Each number is 128 + 24 x the weight over the matrix's rms, rounded and kept within 0 to 255. Layers, rows and columns count from 0.

# layer 5 MLP down, 512x1024, rms 0.0201, rows 487-511, columns 0-127
[[123 139 167 110 126 158 173 129 124 143  92 106 123  89 111 126 155  95  99 153 121 105 116 100 137 202 136 136 104 143 129 102 135 193 117 110 139 115 158  94 143 130  88 153 142 141 106  85  88 143  92 127 144 137 151 128  99 139 106 152 103 179 165 101 116 117 140 162 143 104  97 121 121 119 104 119 114  97  96 114 156  99 160 118 130 119 145 128 129 175 129 157 123 139 152 141 113 127 109 130 150 114 133 115 129 129 143  90 141 128 165 152  79 136 146 118 113 162 161 127 129 143 101 129 129  88 132  63]
 [128 140 152 126 150  95 114 106 152 157 133 118 148 172 121 156 129 139 124 150 150 138 211 120 171 161 173 164 153 108 146 166 116 118 147 140 164  99 173 113 107 110 141 134 164  99 124 142 118 178 109 140 127 129 119 148 127 105 133  75 121 106 147 134  92  75 156 111 120 145 166 130 106 116 187 148 101 134 147 124 108 144  81  91  84  83 146 149 130 100 103 122 149 125 123 105 146 142 120 160 148 142 117  61 113 152 137 168 130 109 148 135 154 124 102 106 112  93  69 122  97 128 101  93 112  93 173 132]
 [ 63 103  97 141  98 102 146 135 109 144 136  99 109 138 148 156 111 139 167 119 135 136 117 103 160 165 113 129  72 112 102 141  94 116 124 125 150 149 114 141 168 111 138 132 120 121 114 127 109 106 115  71 158 119 123 120 166 113 139 114 154 161 107 110 141  95 119 133 123 151 105 137 136 122  88 141 157 119 183 108 101 146  82 129  81 142 121  91 149 144 129 115 112 140 118 141 136 130 132 126  93 160 121 178 139  96 145 152 143 158 165 124 122 128 159 140 106  77 168 163 122 116 141 137 106 154 122 145]
 [120 167  82 107 104 119  79 163  93 140 136 129 124 125 120 143 147 136 124  91 112 132 116 141 124  94 148 133 127 119 122 106 157 134  98 145 135 113  93 161 118 126 130 138 113 122 174 123 141 131 118 128  70 135 106 147 148 155 105 154  95 137 143 125 125 121  84 115 168 133 150  84 135 137  93  86 150 177 105 132  63  62 154 191 114 120 125 137 133 148 161 129 117 156 132 102 173 121  98 145 126 137 143 186 118 111 106 103 123 138 169 112 115 150  85 130 143 139 125 147 128 136 145 141 137 125 144 134]
 [153 116 111 137 132 106 130 124 117  89  86 114 141 147 154 139 191 178  71 113 123 119 124 168 109 147 109 153 165 145 145 157 111 101 119 123 123 100  76 130 134 109 162 113 121 136 168 119 150 113 125 163 146 123 136 151 147 155 112 153  87 143 138 122  96 163 108 141 118 146 127 107 170 131 146 139 123 160 137 116 135 125 136  78  96 151 133 135 151 135 189 164 143 102 120 138 135 133 106 129 118 142 116 126 135 121 103 127 127 134 102 103  94 135 150  96 148  97 134 178 131 178 120 177 133 164 156 125]
 [130 151 127 144 130 184  99  96 118 133 103 151 145  67 119 109  99  94 117 142 122 135 142 116  90  72 135 127  92 175 134 153 126 110 142 114 124 113 149 115  65 141 128 173 123 148 145  86 138  78 138 148 115 108 117  90 168 127 126 171 109 135  99 125 139 146  81 147 170 162 139 124 161 130 127 146 105 142 157 135 108 157 132 143 126 118  89 138 120  81 104 144 100 128 127 106 139  62 146 123 147 109  94 125 129 116 146 118 124 164 104 123  66 148 117 125 139 188 127 124 110 113  93  84 132  91 125 123]
 [165 114 103 116 130 121 129 133 116 121 135 141 123 147 148 125 133 108 142 160 117 134  87 137 103 152 141 107 131 141 131 144 172 125 114 137 184 153 124 137 114 128 130 153 119 147  93 143 143 134 137 151 146 114 139 129 108 156 113 124 114 109 143 154 170 106 115  98 149 120 130 132 112 120  99 138 133 106  86 135 143 118 117 112 154 157 125 151 104 138 154 171 160 146 131 125  95 161 135 167 148 111 154 160 147 117 118 130 185 142 155  92 102 120  53 132 119 133  96 130 148 129 137 100 115 134 128 131]
 [100 130 107 174 150 135  97 153 103 150 145 140 117  99  91 140 125  93 149 153  79 149 113 145 144 146 105 154 122 128 161  79 129 124 130  91 163 156 132 124 125  97 121 126 163 112  59  99 140 134 159 132 121 146 141 111 166 126 114 161 159 146 204 174 115 150 134  77 115 117 123 120 132 123 153 107  94 151 111 133 114  72 117 116 114 120  92 135 136 163 105 125 124 155 146 118 120 134 104 132 125 149  81 169 135  94 140 117  97 100 115  88 110 157 125 114 103 151 166 111 105 135 132 129 111 133 116 114]
 [128 112 148 135 124 162 138  80 126 106 143 117 109  99 118 132 100 121  99 138 133 116 138 105 111 110 129 131  83  99 140 176 100 129 106 105 124 101 101 143  86 108 149 149 149 121 148 117 114 113 131 128 124 132 137 166 114 124 115 122  87 127 140  62 121 134 113 148 122 111 151 132 120 152 168 124 141 119 103 145 103 158 163 140 152 107 164 148 115 111  94 123 220 110 131 120 136 133 140 142 131  91 119 121 140 110 142 145 127 118  98 173 132 105 136 122 174 142 155 125 140 143 157 109 118 145 158 113]
 [130 136 119 148 163 111 119 147 121 127 101 113 140 119 123 105 132 134 111 150 119 146 149 149 122 165 106  86 104  77 116 135 129 185 111 137 126 150 117 126 123 118 141 101 132 161 178 134 151 120 126 151 138 133 155 128 150 108 111 116 131 141 126 137 140 110 150  91 104 114 125 105 150 105 138 138 180 122 126 154 128 105 147 157 124 151 147 101 131 117 113 174 112 133 141  85 122 178  91 121 134 148 137 119 135 111 106 137 180 147 143 128 130 125  63 117 132 144 115 151  98 157 118 119 165 127 120 101]
 [140 100 137 136  95 143 120 131 102 128 139 163 112 139 121  85 131 182 121 132 120  95 127 125 107 102 124 127 132 100 116 158 116 161 172  60 119 181 107  97 109 140 140 113  30 135 123 105  58 141 100 134 100 117 133 162  87 107 119 159 104 153 144 173 123  92 112 157 134 111 102 134  78 142 124 110 111 122  84 106 139 126 106 138 165 162  86 135 153 111 132 119 119 134  86 109 134 147 138  93 139  79 122 124 120 151 105 138 117 130 117 160  83 154 147 136 151 151 140 161 113  93 132  81 138  73  96 104]
 [182 140 119 103 167 152 132 145 149 144 124 142 109 186 134 132 107 113 122 165 122 127 116 103 148 121 131 186 136 127  94 118 132 100 108 158  88 129 123  74 115 134 164 114 113 110 166 134 141 117 145 131 117 163 106 130 142 156 143 103  93 113 103 134 113 143 121 125 153 138 109 135 135 114 131 128  84 117  93 134 109 130 109 119 129  62 142 144 147 129 155 101 147 116 158 145 113 162  96 164 120 152 141 117 114 120 104 137 111 115 118 118 174 146 126 121 142 109 116 161 133 141 135 106 132 128 152 136]
 [118 105 132 119 126 124 119 129 114 123 147 129  89 156 114 135 151  90 141 119 156 144 127 124 101 102  96 107 109 105 155 146 133 112 142 132 139 136 119 131 110 138 160 120 141 159 115 149 131 140 101 124 111 121 160 120  59 119 110 105  98 142 113 105 170 135 129  92 123  99 110 163 120  99 148 117 142 116 112 175 121 153 113 136  93 102 112  91 135 138 130 145 129 156 106 132 138 148 130 129 123 134 130 123  91 134 132 149  93 108 124 126 124 154 129 120 107 120 129 115 114 119 113 137 128 117 127 158]
 [130 116 115 188 121 161 138 165 155 146  93 144 148 107 179 146 102  79 130 141 181 133 133 149 123 124 145 153 137 140  91 118 132 123 113  30 157 142 145 142 133 131 104 175 173 132  96 105 123  81 153 151 124 164  90 112 115 127 151 168 147 103 106 164 120 137 117  68 133 102 128 125 179 122 156 117 111 133  90 118 177  92  98 152  95 136 101 108 104 115 114 139 181 139 136 119 144 120  86  97 151 145 131 173 160 112 178 151 168  73 123  98 115 138  98 157 115 155 130 126  96 135 152  83 156  99 112 142]
 [117 155 113 121 145 172 160 149 124 113 151 126 118  97 175 105 162 107 124 118 103 114 126 110  96 103 133 105 143 128 120 153 130 125 158 118 123 132 140 145  79 133 171 132 186 110 139  99 156 127 115 125 161 113 112 133 194 111 144 120  74 103 132 126 161 188 155 147 142 119 165  93 121 154 108 142  90 112 129 157  88 185 144 146 149  99 107 114 120 159  95 134 154 137 133 140 136 130 127 124 132 127 107 100 114 135 143  94 120 113 139 166 151  82  82 136 170 110 139 135 132 154 150 127 163 121 127 127]
 [164 176 131 150 105 136 146 108 161 155 166 135 168 165 123 146 130 100 113 135 151 143 115 110 125 137 157 154 109  90 154 143 113 105 154 160 118 108 105 117  94 126 119 133 150 158 139 179 121 108 125 160 125 114 131 102 123 106 145 144 138 133 152 161 103 144 106 167 158 132  73 117 144 121 119 155 160 125 142 116 129 166 135 121 169 123 106 129 153 131 119 126 141  90 149  95  85 141  93 155 133 147 126 129 163 138 109 154 111 104 130 102  92 150 172 153 113 153 126 125 164 108 185 129 124 143  96  96]
 [ 84 132 136 143 122 139 108 158 107 160 132 130 115 143 183 158 159  76  95 187 130 116 124 125 150 119 110 101 136 137 166 169 132 139 161 132 148 114 119 137 120 141 100 110 138 123  85 129 157  71 158 128 115 127 126 158 135 174 100 106 139 105 144 142  99 121  98 107 131 152 127 110 115 110 117 114  93 136 139 114 102 156 156 104 181 145 110  90 146 121  84  97 189 114  97 154  94  94  94 116 177 138 152 119 134 149 122 125 106 119 172 103  89 137 107 110 132 132 127 108 164  76 141  94 134 150 147 141]
 [121 129 149 107 124 145 121 153 102 146 168 129 165 114 117 127 161 119  77 115 120 114 134 137 130 157 114 115 156 161 132  99  87  91 138  90 161  81 118 133 119 112 135 133 135 115 120 136 108 177 153 121 107 122 169 154 124 129 160 146 118 112 159  88 139 112 105 134 139 120  91  97 120 167 148 147  99 114 150 121 109 149 127 161 105  98  86 146 145 120 107 108 147 158 121 139 135 121 158 104 131  87 139 166 120 134 117 126 112 122 113 123 113 140 156 118 155 161 118 114 145 100 121  95 151 107 119 141]
 [123  69 125 128 131 121  86 146 181 140 138 117 160 106 124  87 102 108 122 126 117 129 146 139 100  99 121 191 176  79 122 132 123 117 123 100 124 180 123 139 131 114 144 170 149 123 172 115 124  68 131 170 126 109 122 114 159 129 146 158 122 134 137 158  99 158  77 105 117 128 129 115 160 144 123 189 142 110 146  94 122 103 119 114 129 111 126 165  93 107  82 104 128 114 140 125 133 121 110 104 106 126 103  77 163 122 153 138 148 151 127 168 156 102 148 112 109 140 115 126 141 170 122 120 126 123 147 138]
 [157 108  93 123 134 124 160 140 137 110 133 138 133 119  81  98 172 106 143 175 179 167 108 127 157 143  81 101 135 109 122 123 125  62 117 153 158 149 144 138 146 154 114 147 144 131 178 112 116  71  90 115  92 143 117 124 129 148 129 117 141 148 110 171 151 127  92 146 110 132 105 146 124 132 132 130 158 158 119 139 127 124 126 128  99 138 151 179 104 124  97 123 134 127 172 120 157  78 114 111 122 114 107 134 141 141 131  93 200 127 138 126 135 105 143 150 125 125 150 166 109 131  91 115 122 144 134 125]
 [104 135 143 118  94 118  75 105 174 136 164 118 109 113 142 106 119 120 111 119 136 109 108 122 127 114 127 128 148 129 128 125 128 133 124 126 147 146  95 123 131 111 149 139 128 132 163 118 159 139 122 106 130 120 141 141  97 155 126 119 133  74 131 156  64 111 100 115 147 161 167 150 163 124 104 114 139  95 150 139  86 131 131 116 119 113 182 147 147 125 122  66  93 136 108 141 144 180 143  96 107  65 108  97 136 138 126 114 153 136 154 121 134 114 110 139 125 141 133 113 147 132  92  96 129 170  96 158]
 [134 127 154 128 121 142 124 112 141 107 124  86 145  99 128 121 161 133 103 120 134 141  96 141 143 151 109 133 131 103  94 136 113 126 136 156 143 130 128 129 156 154 123 133 112 155 177 103  85 149 104 101 113 142 112 137 101 141 123  90  99 151 144  75 115  86 126 166 156 165 159 137 112 156 129 140 116 136 103 139 101  89 162 130 137 164 144 145 115 136 141 134  99 108 122 138 139 121 150  85 120 105 160 126  77 118 128 135 121 155  64 141 128 137 101 117 113 150 125 113 113 159  72 128 127 156 110 136]
 [123 149 126 136 128  88 145 114 122 167 131 157 173 164 128 129 111 111 128 120 139 145  99 124 141 107 126  94 116 122 106 115 135 126  64 141  97 153 108 155 151 151 160  99 113 174 186 122 155 136 102 129 125 128 106  95 108 172  90 135 110 119 123 142 103 131 103 125  87 147 118 128 162  76 152 142 138  96 122 109 148  97 140 117 117 153 121 106 116 124 103 155 146 118 121 130 109 114  77 119 175 153 139 136 122 118  98 156 132 130 123 101 137 110 116 135 133 161 129 121 123 117 114 144 153 125 171 146]
 [ 87 127 139 156 123 138 108  88 162 148 130 143 154 123 151 118  96 129 136 119 130 126 117 120  86 154 133 104 144 128 185 143 122 159 114 145 138 153 128 118  94 136 159 113 174 127 180 109 203 115 137 138 171  60 129 133 126 116 124  84 107 108 153 160 130 165 132 152 123 135 119 135 160 113 140  95  88  80 115 139 141  91 100 104 145 111 135 101 114 132 131 120 162 152 154 115  81 129 137 159 177 137 130 124 110  86 127 109 143  68 151 113 118 102 124 120 156 181 132 100 117 106 142 143 108 136 119 141]
 [106 138 136 144 125 119 165 131  97 116 134 143 151 113 106 152 111 162  89 145 131 150 110 111 142 141 133  96 126 124 137 127 129 160 156  93 139 160 156 139 127 155 144 133 131 125 116 152  83 148 174 115 126 113 125  87 143 116 118 119 143 128 109 135 122 116 133 123 125 103 143 173 158 141 121 172 114 130 138 145 145 150 146 103 150 160 106 115 110 146 135 134 108 147 121 140  88 155 120 141 111 113 101 138 126 131 138 135 122 151 139 119 122 105 171 146 146  77 133 137 114 108 140 139 181 125 136 112]]